Each number is 128 + 24 x the weight over its row's rms, rounded and kept within 0 to 255. Layers, rows and columns count from 0. Numbers have three digits each. The size before them is the row's rms in percent of the matrix's.

# layer 4 MLP up, 384x96, rms 0.19, rows 105-249, columns 0-95
118:147137147144133099138131151143131095139117155113172152170150101115082103144133139133157144117112142107129132141104098091160143141105138115124123088118090100133128155151111083167128140098085129157115146150147117159162149097119136079119126137088124095125159109126118181065151129117153150157
092:138125114158114118108119101097113105124153105140107116083139181103146136117141165103121124091160124140149133107140131103153165169105171108103170117124162109076132159141109133152115140163116134101164114124130113103122121120136156151173091127067092098133130132132127059135132141140142117116
084:122133094086145064160138126100097116159116093147153148110085131151119152109135133161116138129131156112146145103143141102159132153092104104133191147106158150107104108129159139139148131138133113139153089149113101134080122112147151136139108117186096120131085146100120155089161112136119140130
098:140170117127076147135120123118142153127102145123156117122169135144132138152171120079128140111101129136103124159121124121101146131149172175136129155097149117120119137119160113153077119129111117151134159138108118140105092063162130120168101080119149140142161104112109133127103122082140143070
108:100102137121097104135074122081133106144094117105080138146099097127131135135126120115159154154094157121116126117172101097087151154132112096137127131141148129088114181092136103137124127141125157137126124115139146097144164167154111176139097130120101098140134162104143157127143156130130147188
115:115138153118103124101103100176175153157132201150142115094171074098156143156119113113159135121103124138137142114110136147099133123087144124184100156142144129099129125120140099135123152162079133081113116135103125111130121099124106168113144101120102106106160134118119086120124132132112145125
082:141151081160182086172148102116115129150121102158101145110131100129150119161127080142085121182128106102154129128128124136161153122108125119178131134119129160133101102089172120105124152132117121130120094122149122121098112150143109104130160128058125096156169126122094129117135136113120130106
089:143111115145126128110166110125112135124139118093118195165127115135125138131140124104046136096112150121117149111089118133125105134139153095111164102155157135135100133143131091143131119110061158100134137132096143142100072120126106128110104147141065164131135122122130103166116105136140136158
093:136079125135149139093108160072090126140128147116125117140111130070152143115138170113091180149130102108100091133153132100148150092132127106111138121119147143123089130082143113110139125131116150111142116160114149100092113163152139181140139153138096145116105149133135150139166130144155105077
134:170123098136154103110118131127167103156112101129126138109147122153109125080162161136158122153097139170156109156143188117094144108173140118127124108139159129111138135146096107115095158132098135192163127127127069109147132121099130129123119106128138096114137127082134131126146142106077140105
100:151121168161133103181136160114109116134110081103125151121125134092116096096139134145099120124140140102152137117098117177100146116130131147097119111121122134177120154173151121154158137150118154137154116107106155123157109165075115109138148096121079142130094104126133078164143126127140119077
069:142146134118136122143129120151176105135126121085149109094110116113090082138143160101112088129111086117175097126109150120086133165169123160076113146129173123129148121141168119147149126143131092124092105126131130152113143153102109136137137194151153136124131155116130128081163111126142156099
083:161111094159136095118150093141140111144141120118196133102158128113101095128112126160155144098117181106109119147115129136149146171132156081095125094141102116137102147123135146141129125174145165137109129128132128097136081168119162110154159135123140117086124084098134143161132088148111142125
108:115139155163099160159118099095134104120143146181152116075098146154121114150133134115115127124137112150175123096123150157130191121058129132104133124116139123159066136186135124116118123133085118169128148109143120112120141172101132144107107145087120145114120136138142121142150136119108128147
086:142117112128106051177125122097093116147137128133121133113133159129123105130147119104094061121109143108132147154118152142156143124137087102180138139159136096111123144127135163144154153135161117156116131149116153117165134156125132103119132154150171134182125098098125092162135139143136171155
087:120121109145063115109097185123137139132147108147098159138132120167127099131127156116111093134149131122171133130143158160127096087126107134150128122125077160161163123128120124154142098114124154142142109153106143125188093150079139143092132128154106103126119148127109108089165095108152152150
108:088116136123170093140078119155120125093118111167133110149169115123156134140153169138103114122110141121116184163148109130113130115133136155150142163165117136145116143157129105095125141138094158140097116134130131140098125166141102177106117125099131149153106102115123104066138099075105145093
106:150124131190120138140065145111142118139112098155090156108090142145108151117171117137147178155123089100171118119148095140140137153144125087141116106132138130115122163156114093147110157098107122118127098128103115129139163114089108150117081146117105154111122156106148105093127165161115120135
107:132155153127105071088080139075137158130126084160107127138133101132131160123121128119111122119100117097135167179099118149108100188114136079084131118121139168116123173099135130134121105144161093123111135124133145139162086084141144134130152120133106111118142088109128128142125142113152111116
106:150134131167163089136107128117111102139117140139160109105137126151103136114122132131105137074163133141114154139134129133116162156118134162159124139139114172110143103141113096163082133139099137096113128112118119146139152083107125151122085125074118094085139108098167210106120112141139101140
104:134116112117119101106147123112123181146168162117119112094151121086117118113171133122108095110163091129148124141140173078110118137087086143153159111146145130127112097173113126150155112149123152090158131092131125105155133128146115105142138166111139147171146101141134124113162173099084112119
051:108157111125099166118143132146131079137141165178128153134159198139117144108144118115092095109151151141079122132109156118108129078128131120150125183134120136116143114168148153155096117125146101148166106107134106103156120132142110140153125154117144143159169095124098127116125151119083103150
107:143125145125124159095110130114136163137121133120119122111170103148139169129102150149148135140126136123156117159144123146089081150115169112156114167133151131149174176127115124114068103154121158103138093125067146097107091089118125108151160070155120110148121127155152119120116148133125096136
092:095099137120146085123109129087127123137095135142124161103127154117106107135119093106106108124095158128131115110128162158116135147118142107099126126110109160100140141142148097166129162172132142132162169140138131089127164086084128113130139167166154159143157214098154121116144131116141120118
092:119152110126138054109105132159150129115131110136124121100117125144168180134119152105115167091117166107089101114112160083118110125127151123147165112115145064159124162105118137115146144139115161163138162159160149127067120144118152118125148133150142101122091122148137092131140115124122133102
080:127113129135129163126155108116156109097135120121101123111154127114129165113122122100136112125146165106117133147121109171160105165143103099114146151123125135181134105104127125117155138112132088118085119135117191135135079156101119098163189099119125106145118145127137121197112093123153140077
117:153127144120130140150091121150074115188136126131081159131139128084141131150159164137139142118137115105108120126106188124117127126107121138111153115164104103123111166141159170127169077104152120108102143092131120138171151135129152123097155116126140111089158128125166118094135112105176109119
097:141131108104094134144148145150134112126101175138162117127140124114119116106113110155107111137119121130144119134094154085110097131125122110135125148141134110102087127115156127121087159152145160108131116175113116099170185082100120085115172090147112101172187135095143135162126112127084132123
083:142102099133120160133100121112131131130125203142135131117113159151109138083090119139106133143177143118141121106121113105091157152108113096124164140095126141155136095126158119096132077122110150139106171148135140132151090133161150182125174138124091159121147089133114112111119174103152124125
100:152109126146096092190136128123103139170122106120099115112151143115119124153148161142141133178089129132147142164110107160143111103119117114169150099093118130100120134117117122157153159203121134123177120075151147135107125146120140129151122123123124099170164119115096128118100107090155128110
078:107091155146149113138161184142149142115124129164160129076110150095130130106148089173146152118116124115093092132135138088158119089156102142132103123124158135164125110138080122117137118135146110139140136150138107082129151130130118116092135160104144102107128126128160146148139071126110170179
101:186115161117138090120093105148087113119151153112111141169141155107130136108126138115109141123128135112132134131123137151139149190100134153114103115111158147086207119147094139114113124170138153088081124170125133166120118124134105126141158112120111114151113112098132144166110114166156145114
070:122129113120084116151152107076163146117140141086108134159121147125102120118130153168141153127109140086154147173170110148079132142141105091137095173055151157148145122146137129130124103125105126131084136124123135115154132117157119129121125162175120139134167114097077129112103142121121108135
077:120126126140129137102097185115106171133130135109127107141134077156107097090127140119143130069114142148143134112149104155132167112130127071102124124109147105094123137108162133111087167133127143107097122124159129156119135117139115105199148111105131111129163154130123103167107154155142078146
096:093141141142182119142120128118117146106116137169151126118154092155116150074143129106117134126136138163131095117110136122088087155082104108126115158154129188105114082141145084128114131141096100163114134105143149108150102097129147138157120140109103107129112127133148114104124146161112153059
088:145154188154107125152118137174163115133088111128122154093140158144118142134122057135090114143112099138126118126115121121120173122135092117128074103129087116131118126146121152126128136143167142135114064169104113118124113165109121109152161134131129099155105123075118099118136109114146117097
091:102088116127130142114106111146133130141145115152099141082118139131154145168098100090144136177107156156150115149153163127143129112111118149154117152119129094132165114135125075143124126112128137151128162138121172063092065114089105111148099165132134106171140138123105117116160103109136120111
086:143102110134143109076122129149115104136118175122149106168154125099111120144172149084131143099104140088157152126128121094137134157099138123130129130121163118150089164103124113098160100142142114107091077146098176134159076129130153156125161138115123164137120124120125118144107133176163100143
133:098123113115111135128151143147129122135141128139109181113157137122143097151111115103114108096156124105156156108094168150094112175150085127151115142164151174151108096132127105153102101161085155163132121114187153139144085120175106112128149116143122130104090094141148111104148102140129110123
104:147094117114150122100119092154124106110173155134088145131123132130161125119162118129137128133113118113120088079155160136119136136134158150149104132118146121124156135133172107116145096132117091176087083096111178136114119109115177146086140143132102161113110168147131151146159160171126086125
107:098105144106151114089071099130113140139107108121086126124193089130098111150134156111098140155127077122160124111154125101136173148108130182151129129106127119109145156106135086118199155140114125142143128126092162117115150138144132132096115120131127137097133129129163153162137153111128109112
095:096127158165119140110114132176117175149111121099101101125141149144085117144126118134121115123091085103119185139146118122123142122102133196125107194112073131128129137145150088141131165140123102119138141123138105108145157114126137165145130094115102127106153124101147125070147126120134112097
086:128093089138119122153143116118137152122115153177156143125147156104121186131147126115137124156140113110191130137114134102103168144119104191131119133129102076102131159118147098094110133116097164132116112146101104138133100110140099103131084127154133107090109096151142116160125143113187130132
088:129110150162126145148145095188160153146133142065124094150144105135132102130135124196136139106136141102150097102159150101126115155156096150185142156174137110153132136158161141103097142129096111118104120143109119142128076137120131124139099110131122118137121137124095111129082126152157104121
131:120104090120117088106082137138121122137141165112116134126145122106149164096113103138157113144185120087095118169151115136148151160176116133129108174119144129082139089145126118079088119153133110111096154114146146125107134147091151139092122160160100142131172144134114145128109130136082140124
105:086152101086143133154116127141119101128146134116122118103174153133102162108126102119123095148142189165099163159111162158104148123148126083194086108116115131138130125139110140135103126102135102153134108082142102124127136131106156128134122102123142109090096138093131149100116158087120119167
126:167154091111138103150157074160160113130139133167119129142136099093163105176178134139112158135119135144116119122113135159099171136136096112108134118124138140100096132126078072121149126102120120127147148097171120141145154119103157148109133150142138132115089096153123109082108121133172136143
109:116112155156114116143099126117151134117174165105135142127125105062125176143101133131135151137136167114131143132159109137145127117117129125098133124162138147107173100164151110062152142093133101136180096111136097151156133120136109134134097114114098139142096149126125162058140154139133095126
098:108117137124115115105133109116115101114176126119125119132125206105099107123146147105148104086136131154129147171160171115153125150105090108164130101101146134102132083116114133112130149094101138139125136141120125128174120104135100174151087092088138117096121114084150098097116150105158124125
093:130127122115124128157084146125146062159101131156104094162147115140166118104093132102128117097117145133127139117100099164129138108150156104139151118098137136099055106148112136121139178143107158139097169080120121147130129137126112117150132137088107116152157130105133106100171118088148110111
096:130124137136093128161128103100134139126138149156171153118149100117137142156116150130161153102071098142094188148098138142131154106111117147094115134135152125110135079119121106118140186152077142151156160127145107142108141155130118130142094079082128135148098119118156138107078107147135116134
087:147114146166119104174102155120163096090103157127104140149136147169136110098160125109125133167137140130112145099139162108150102122134106140111138168108118145127110146166164144102110166140156158126116193117123091147142084112128114133155082131086124121157157134153094114123113133091123151101
092:139148132141140024127138118172159147150145158141159130120089112127107150097136092159137122123153125138091126142126113110125142101113157094164146081166124097145118119156109128136135090136109126101116134103188132115102104126143137122112137105136132127131120141159103139133191104110113114114
069:158136071115144131172169136101106129135137132127124135148135163087164114113159088119173137116160091165135120131154151129131161112141134128123121146110159148137096116133126126121109088106110147146163156173166111150073133098127075145080130130141135121102137148127130147136120097089096110103
132:152132160077166116123140105143138094183120142145185135118162141101123159113168121112135117171140100143094098115131154174123139082129133135162133117107104125126135106128134127153148126130085127163137136135161081120159087141146122122142090129121095117151092104133150079119149132100168131139
113:177142153136137125145142125165097137097127173157170154145146119105126120189129130127087119136133143126132093090113137151135179151111104079114113123097135126113167153135114085099107131144131101154112129124168118107085158122121123111150131123096113126147093107150105107157083139117124098170
091:107111100127122152157143136103118171169126113122157128130106110111095153121167097099119140147139111153119100114166144123106151156162055103157159115146075129144109160107124165127068124165105107146108122135126149088128133136114121132112146149167110124144126163143124122137140113100163120176
130:116123102136108140119110127135121107148144160133133110143132143163098098201182117123170101119123102078119156152107117137133104147119146114130127136101122103113103114168101137135128165142120158114167155073139133110146137139154134132124187161150119121115091168127119149131104094091091134090
140:172111099134146115137118097126126102173168122130118159136137120137108136128153136136102140087057100143117161142092158096100122116133097132121114117126101131103131109125089137169137059163138113140143158133164154095125134108099142127167169120121121132117122165161133105131160154109148116167
094:128107101206129113121097135099118097191099113165109104092136146104162108148098137094129139116132186153104157157142114125131132129127124083157113128091131120127122145145101168134124140137095123168157160130113141163107134109123098113131167148118113090117150115105115107121143137140167128151
117:135110157144097150126158106130099143112145103141137146119121117147136129138114142132110098132150150117125130106141149147175153136164046164157066099110138158111135162156114127120159106159144063121110098163098145116140135139105127122097162120092115112138124133166153126105112121093165119150
116:139123134094131164108123121146112099151120154201144098091176145101096161103118134110149098120104150140112133123087110152139128111148141137113100112080108125109124110135092115128160173156099194130140122101158138110137144126136133119144133087126085133138132088124152161127163128155153111110
112:121118094141105170141144106109158115172115177140126121106152134110122123140141144138091186148143105130132127148155127101151146119145123175124175122150144160115108091115122118071166100118102121134142184107140068126126123137110112153099146133095123113115127125104138127177160141147103115087
071:120125132142119088104145153094112127151167137127112128100091157103078171112154142136137161093104154126105111112164108128131149149098140159148128106135112133152161151130110164174115169157145114123128127148116070100164126161118105152092144118135095161146116104158138153129102100165123147091
114:108189115151098180118147116157141127179108159096141156151116103115150163143150119149140114142116131064138105126120112059137143093164095144111141105124106120110137131119150150116141148113113078127124149103167130141110158138090101130117135143156157127135111126123132139094117125108073126133
111:108115123121086127152086071135123088162137171159132142121122127159143134112125087148154146131162134114090106175131114104126113124144130126100088101160120101138130149137122138100140113162113092108189125102151104140106122136165128182133157128130165115166142125138137136084141151141136089104
060:091129101121118171127143142142126112092090101122134139075105132161096120120108102161089144120135109132107132109143105151118077136095139155133158135157139130170154163149104107080125137121161120152164146137160129160110118171092119094121138123150091111139134178100150102151107128124155131166
067:096131125145132091098140143099135107126155126154159140156125142135099131072110128083133109121170142079115125080164154134107115167100130124084158100146086148136132125076122128129136099148103102126164114094108113142128137107113093180133120099115148148149127133103157139132134166113161164131
108:103091142120117145110109084133136110106118162063146136149094142109117201115165140144143112159138109113159108109130094135127139093144092111133158144086099153104135116115110142142125128151128125154102142140168178136149149107111105120107145096112169137163170126128132152106104149103127150098
078:131125181112117143126118182153165113110137140114166106101122139173162132118123084107156115124114139179091138118137098114110147122111103149118114129125121156126149071153146137143140151156149093116126120141155118069105116122145124129095112067110117125113153129187138153142164129146106145151
144:155106110121127109137119202152149121144090100123129159131153119121126122164191137132118080129176166128179065137135071110105124133131156115130112129152137144152142135153112108164130104081115107134143143080145123141153135121139132126101154136127118111150137126100143138103123136094096139115
101:128130139186093130151140093167095133136137104138136104114123157161117166166151138108103128132124113125164104129118119136110112136096123120131166078091136130140180116100131142144136104167137070141124119164133113135110144085135143110131169125122105127099112157103118121105092142151180172162
089:092122089126139062133088169113111118136143161121105171114129116132112147112124128141169162162142140121111147105129097123118111105128140114123165160116127101131133185151111131151158074131145101136131129110127138126120120141125131129095100136137111171149165167164135089135152089091159100087
082:090126113107089164122143116135114125128129098166051158074121138136119130129125121107192144141135110117126120171090131125157146157135098127159124103129140111152131130153122162173129152124082105133128159104135095109121142107151129099110123156123087161135128163121158127131127067116132143109
124:095132159079147117117113112131115137132128136117109160101146144138161101155157129129111146134135133102102122099087132127124159145168134121134123121113111166106128150117143146144122120119140065140122133117124110166097144146081115143081098085118143168068166089181141103104153143154159125159
122:142137125167122091181106141126128096118141123123154143120153131090120142087117149126148080133088134114132156125154143114104144096142145152163133107189120180112110164126161143132108103092150124127106175121127117116134137155111155117124152139066126141102170135100167159106132132086132141139
083:140123108108158122174112113161132098140133123111130130167162084115107125155118145129165104142156148073139096136139127131053163098130144136076141120069143121139118161112128139171157115121128099125119141097118123106155176110132145144137127145119103126095131121163103119146096093164141140134
139:120159113114103124151116159127109114164141133144156178117118132112133137097126154132120107113176124128162166093146118151166147141137097179122132099129165140098141102121115135106091096120158106144058119108131157143153143115103134110096136138079089130150121156133161101139110183123107140114
113:114132113136122140080094143090143117123130120128132151091144095151115139130133116115169094152148100139169123124100140113099164122138110150177128135126135136118144121139123101135143121110094167139122102110136155173119101074109186104154150157117111095131094153164105109154145134082129121193
093:115095132171085124151152121162154155139133118146130139107099099132130124161126168118132138162122104113117164106107111151156115110117104103134165121156075137150141197159131158121128109110111099141150136104071163100111104144101111104123072165157132111111159110122128131155124115099128118142
085:124125128113139109122114159142178140118118155120144132170129134154119178113185140089124150123102095080114128116122153120167124140117147130109134138134144156102087124078171204120116129151151145128099122119119134146105128134121091073111150153116087102130120135128107147129117122112115068145
099:059153128128115151136087161128136150124115129189133143106139096126156142140129089112136120157140079119144084108138055134134127117131104119107117099144157123124087177128134129124120136138139153117099125192128144113125108129124110180117144097133109132158140170121113111151168109135131120112
098:149100128136156130087087114136144108133153132117151134145145148115100147178148067150083123114081142126106104125115113112105161141128102074144106155150136150110107146110156182142107115147108120153101118106148101137172152112154166136108105117078116149127121111146117141126126120135072156124
118:104167135164149121114143135142075120113138156124112179127139182120084078132143081118126111121069175112144155161146096161086126130110118150122112100141104131111157163102088096138126137119142117107120123119144167152125130105115123107151138172127131167136143111142142140115161155105116126134
055:130092129105116118148082130108120121100113151121149172145103156136163114084085116151093153151155108128098099141110169149133151121120145146089102158092148095167115141130156123094123149130129165138136128171103122142105086151144169121147135119145100113160110182143141115127142123120180105136
091:117100136131141141146122145100136130120142101094152165129218159109120114160120160133144112075106125143095127120151137166104131122124131118145131174130176085093092134102127119100128141123128099124120158170137110076109133126140137157119164148140153116127090139146093139131108107170147152123
122:126142162103121102107145154149146103133113151163107139116161138130080154154130142120110116112115179105186131111165091153080155157114108133102109106096112127149102115107104126148139136149087128149170153111121114121130109090128125117108175164140113192103108110129133147102140117106092139143
122:149196142140098123189106149119096133106125133153147120132119109118142149135141140107129138172152134096188071105119131164105178125109095124137126133120131111096101094137111142142086136140097104127158132118165159104142180139121114157123134099127123166146135102097137129126106092113112127140
095:098086118117171141127149171094122101125119115108113202124135154132121111144138142122092102104128156105128104150108172111134114159148134146137142101140124086154162118146152118119143149128082120103145126100088128143160158134116112126115129107139110157126101140080156086156126108134178149174
111:137134172153098113115140186125148137148105160140177147128088106144095127117152156129124122141179141128136139150116105120085098109154132187118117123097142160106105144107171154117089125145106080129099144116179144113098122136109099131114135180110139098149135125095126134114140100124132100140
109:156130111132096158139135116134123132116134151136131169164155158117131125167132073133090077162133104132099136121113124160136118124115136132121158130109146163134151122172113153162126118138130064113133114134120110110145168176127076109183112109141132141129129096151097143064165129133105113128
092:133099105144169098174134118114132107128132155130100135072123101113139109124092123086080124116078133134137150127122101150150128114164123126143135141153137116181090130123150146114147124158161129116117118129149120153113145128142083110140128162091136135168128061077089140158122144100120164128
128:087177120093147107129100095094131124148145160113142101159149139113142100156168139106151121150116103160080120078120101142099141162119135122100093116167100118145142154163146087174101132141107122103137167115097111141119112119121129087158109128149130083147134105143144160131151161110123121128
067:092068110089169137110147161137137106127125122155160165095102128078131101078123129118144124149148148175101148140176139112112146104144149128119124123114142136143105132175106106138134168146116145139187115123143148078132106107149098092120128122114122129120166115138125102134162119101164108136
122:145123180107129136118157150183140107099125149127161113142128126080124163150135111152120085125111114117123113119142152160131092093100160153138107091104132131144144123076133119125097097169156103143126132102092146117117128164079111102142140111108112149196115118106129146119115169088116116127
074:099108110142100159150129142134116152141112125127120151123103156118127100115130161154097165115118138124107070089130103084111137118158130087103162153079136115137119171102170166112124103142159152127101093151124111118114118088154159125128164157155101084115139142120164082122114145100138149124
080:135138126130141096129124109112135107137088085140113153075125131086141134159112143137095132129099126176142137148145128155157072113099123122167140166121130109117112122121138157148125172142135098115138132118155090168086082097116150131164151134104127133116152134148161071127165149138158102165
106:101121147111057102110133112114103123103161162155138161156146140140132111147117160104164120169163138095159126122142130118119116137165094137100136143112114086125117142135153146119100151154105104145115113107104129135114103126116098185121107104098085141147113123119138121151141198091116118169
056:099107106129093139113158180117158122118109127106109143167117109107147133142113132093118128121124119121130155132172160154158130171113129131056111125114125131166171128124155108161134121125109092095094122122137177117142110127134123103104126187116151109115127155116086092115138160095157126082
075:131167133145153109162147127094163139174143170142106091108141144155124093108132101117126124101129137131113142102133107149136130112156129096087100097112134125132146083140146149145129114137127131167057102158140173149166102168150143127132156145149184123091106127118091138140108131154130145099
063:141088135167099127143121164101146164148165103099083100174152096143184156129114144133134150101129160097131137124123120145104122152157103148130103153108153147162133093154118095119106104130165110115119162134134117159118090165156136114128089112089112136106175118137140130137139102123136132081
112:163116106160124081148115129134119104194142123171114111065128175130140141122103127130104095128119141127155127133118134143161118149128115099176127159125136181142105144085133101094095148167106104142141139074125125148109119153146148133126083150089128131101122114119123131128148102107144153097
096:115137136166117133140146139101116131127139048113123160146118120146101121129126110126159109161104106135150110130145125167163103154117127106095100166116114131154130183126139124121072114118114101140157139141103159139118100097138137166161159139122082109160162104096118136156126139069150151154
088:124093134109117091116094128143147129168137106153158177120138156103117125122144114106138125121115121111177112092130140131129085160184134124083140142111110111170127167068128117123108105124176138146136136095090112143132105108132104155094177113132123136098154136140173158123127112094135096141
109:109102095120132115159142147110165152148066106136136131141115107128130156179139125123156139138105077118151130158165097102162151153162104106113120140128130149113125074121089108106151091096088090099161173126139133140143153110145111147086124138098108117158090136114122125135119113139157151118
093:091136118128102141091148117118127130122131108143104141087109178157150122129118114125159180150088116119158096113149123123140115169138157069093161123095153114146144164091147137110121088128109069126136157139143122146136108145122155150155113111123073123127124127146119141133118100158187145144
118:109120091130100131159104095139127143141142141152083129167127111088094119100120140127146123141123087107153130142164098142112144108120143114137099123181129147131182103165191130131141142144105111147088121110131161146103128123116130151096116119176130106146071160107139169102115150093133105129
084:146104105149146129115153082107093116148165081160106147074120116119100111137110125131139120154093144123150128109158155150129085120100098149131095171112146162168124144169094151141103158146137093107147125157108116192099083138123125135138126151137143161151149129132109135103153106126144123146
096:103110133124137144096138124142114140111138076107160163120118099110135152143173166106072124112089129141143137132089111100119139146147163070156143148128124136148157190123133167163121095118116131107141105117125145132156137095114136169144088143133127088105103117086135120169153157130135131111
109:166135147142100190170128095074110111106120159130118149085149123162129097136134153116130133133159116150121149123100128144107117105123100119131117084138134113140144127170113092131132143126160145152168134184186105096136150116109118104129158128125130135112139128145144119175130102140126144059
095:094111098133151096131105116098159099140140135154130146077112203136144149130086097115123111160095098136165108100101135071161114138149112126139165162133095120143152136133150123127116155124149143165124130106101121123106122090133128167113131179106125099140117091146129115126117090109161125114
125:129134127145118070154115095138152126140113147150148151104130163140120117107156148084147168124118139113090136174114098150130099114160173174102150132137110102095130139113094134096115118174106134132118160105102149128109124107135120186094125135105116137127096167111127140078179134108108124101
111:097147124096148149148097161138122133113152147135137136105132104090157100146179127141150102161111067111122117146138155148133118169103112112091170117132093098153127150121120167131115155110087150132169118127120125136125140177164150116123167152109122116123088148099107148148113137095121105073
131:127150117158135105140121140141130112121120129185112142114162155127084122137151126070151084115079156083135076117145105161122153126154147094163134115160120185100130111128133121156114140084131095160097143134114132123105137113123166138093101155121099122117136154124108161148128175105141125135
096:086164100129144118109136150121134117161118075140130159099147082092139155099121135157091145109148182110109104149103137160121129065106116145150140124164146115128123163151134125150124128125116137156129112102149161107112110122099156124143124133106123140136089168165185137166151104151105113111
106:122126112102100126114140104095159121120118165115111105131095114120172125124134138161142123144146112067108136137172135097099155142144111126160137136097108114105139159126159158116139106105141134152088126134145162091160159108132136085109151159125176087152132126120127160136092171073098133097
097:116145155090083135132100146114152161092127099190119204067095096132109125092115149134125123132136118102120094145159141134143161089122143138096113120149103136138103128130085155142146141116100097089119145142112112130162143130138140127109080119120129125151119147122121135131126133141095123185
080:121159152141110148154147131070122111144105080100128147128159124141121166139114072122118120157113128103143120146137108171142128134123165150097143079146123115132101164126105162120135162134112098123095198110172144130150124132114154111116115117141130132099125122124112159140082162123091164167
056:128106129131144142082116108119105093126164179108152134145159116144111132140110146108119150071124116101099091164133107144154157077111153117093138143157102134109153150107109102108133135127133165160146104138089149088152139131125114141140099137152108162110164129172185131138101153132143093121
117:083124154114112109146128123145125118165146108118107172125170108167067129162114119139147158152138122176111124096094082140109115128125145153115121120139146148106095101110186113147120153157113130159134099097074098155089113118091150149136120148119147121143153111128149179130139133142132122106
147:152158106177130099138096111137107148131136087178148184106147164144138127166123072130118106174103117125129157123122142114106108096132114126153178151136089120149101148174101161149135161136104094145129110114103098149098172125114110089118115134104117120129132122102121132142124119136156159110
085:108136110100128153150119141158155080144118126128113125166164133144149114168131151146172106151132170085156104123117127126073149149123133115074120144082166077125118139109144100159109125152123126138110138115127167145156128108139081143141104091143144109149141087153096097137101095134114141112
095:139151081136106109154115118147149142149107122105154127115125113164154113134116095111179163156113111138118157144093101108132081144112135167147112140119098133146102132122063144093102116126152136153118116099164142169129154121066143140084146125121160147115141144109142099122175137135093116161
101:104117149102114142152113137111096099084111130136142094116155119160125174125128137114118165099093115117179098146181127125119123138137097115146143124103107162105103115137147132069127124082120135151121174087133144093160131135139133153118174115122153148094125147138124142168144182143117138169
130:133199149133105115142122084160126110149121120148089135145138121118113160127151125126097125119101071143180128158131089143080104157146120125122156134101161132082139117128104114123100153145142139097164116129135138138138110128110124147100157152131090192121111129104163133121097108107090105149
085:121139111147164126103115129151115121115086140151112142079170171164121148104174093157100131128126118113161137125147135136176140082079112132097096139132121143093111159130150111113160158155148135131137126171129154148087102105132149107118118116116161137106133111100096159090117109143118119075
087:122126160154144123156126123094165129159097121115109166127132098110095126161139119132142168154156113178150142131108111130135106094091133118137166120130124106128110134110133116130130170184124122104113093124130145122130110098082160138162099114117138170151151104159080117080175102158114146094
090:124114163138112119151103123118138212141124156140106142102114126105091122105126147149124077146125116123142150150124129098137155091118110137099125154170134146097133146119150121101131171115139110129081166081162143101132088130107129113090135153072131104114165172127133112120106103155151127134
105:117120122130102093132128163131130114162147136175151157122158116118191130106147155146121086154122105125099123116061143142068104100137163165152116097136118097142097123111121151139111112109136113129113106100096131124123099160119159126146163163088077143097105151125120125138125129112096114142
077:127145140106110110137141153164172117096109134125087144140107142170115115158123149131156112106120085154102121146138184110133097131129104129127049116157130108151169166130109107137118172126144116134145122112106124101162120138134098121104118130124129109116158118087131197113136151161084117148
106:130132112161100124166145144127111139165115146122109153122150155124147129112098077133172119153159099115111102127143160110136154136115133157134124181126103127146066170129157140095090106115122088159110085181116134114142153107190132146144120109095110097146131131112145089142141128118112121145
129:112138107100122117137126079191123128147102141125109132078108148103158095134131115110140135151084108108157120166132095170113105119153124173098095146133144135131136122163129142110121134154147110144143136106120130140186174122104143156175123127162122111167080160130101143096155129126131102151
112:146133183097137090130109125153087106150146157161073109129186097134110138156084125147124156123095129134111129110136098112101164138115123114120140115164136120109123095172172118118168127111103117150156128117116128149159105106109144155107137124164130126110163128088175146129098110098156135120
154:127112174132150106138117114162134112117119122109120109144095120125150117164124140141113077128118143140141139117159142130124092069129129138098139127093127093100129135172155123136104163132140087119121111121170095106171145129168097163149189123114101143133098184133143143107134094112135151074
081:113103132117140116119114121136187099126118157097165119135121126124127107104136134158123152114120179130112135143131128099148159133138111133143101132087125114151162124138146151149130104076138141120141157142155161114151031121131103110110124135080104092094127134145152123085147107129127103069
083:171104154140108144163165136118168126092124124129163104083105126093108088117119150120148144115087162154131119132168121114108156145094142107170118125119179075138132132097140127141157116152122140119073134112137137124135169092155100151124129156129116124119103123182123142144130166167140112108
075:104142114140150137111128171099124121117144134156113162141130058127144114135070138125149129141140121110131068108122094145121152100145144111116081091161095125141115147117125120125145133132096086130129135181128150101170137104127108130109139152114090102123150160126146111126078140165124163177
126:141117097148112106159087103155137182140148118126080117129144152130124144105138115154129171152142116151097106120133161124105098149144142143160109113129150154093119143169145121117160157110133118153154119117153077158152145131113136158138127133110122062099110107115119144113108112128143044117
089:113119140177145155132075155116182087126128100095130071119158109146132118136132113127128112144134123109136139105112175132141088159097118163111157102142138127144101125113139159146158151130153096102123150098120146168105118128121102097142128130113103110189184130106116086147125122122125091122
092:124154082111128149106120147144171101103134133143123121124135167149106121161089143148174104116093127154162129098162133148133145152103125126132113136141162137130126103086132123098068090160159116122116132147065130144130080113122158129132103200123118123106109086131138124146138135119148111155
106:129137153120094090101113142159155136119103154106123148098168097149148093145110124090123149126131168118142131110133109137103148116095146170150123152144161124094101117133155059157129152111093102106174103073136095122142122103124152156120137175104131167144135111125117125140137116102097164126
072:136141111146134083166115128155086096117110181121113138144104115139092165109118135123113112115136154087136099098118158113100141136114136115146128145181161105097136152122137132108110117090105139152131152170174129090128108135089156178086098130138154161093145137156098136143098131104107147119
100:142149143148065117083096105122142150107143118120140129150100115138146144154158134145145106146135125097153149094146092108126108197146148123108142169127119124163161189122154132155136103129141120093131118156116133132124084114120105122116119095121113159115086070088127110131120130107167134104
107:082123094096122127120132142153112117153116125121138132128134134133139065188128113177153114178130111124105128109152115139135170087120144132166100112122161093099114141142133101153130147109097128173128130099142150152152148096093168149168093127134137130115166141118128113170111135091133119170
084:176127097108089111111134129096129136126132135108099167118127106109115169095144117124127121143175156121094103080110085113146100139173160097125184114128137101183115133110155123128150189150127132153136127137190146107149119149143143138132158119153099123131140149138119094143116148118145115100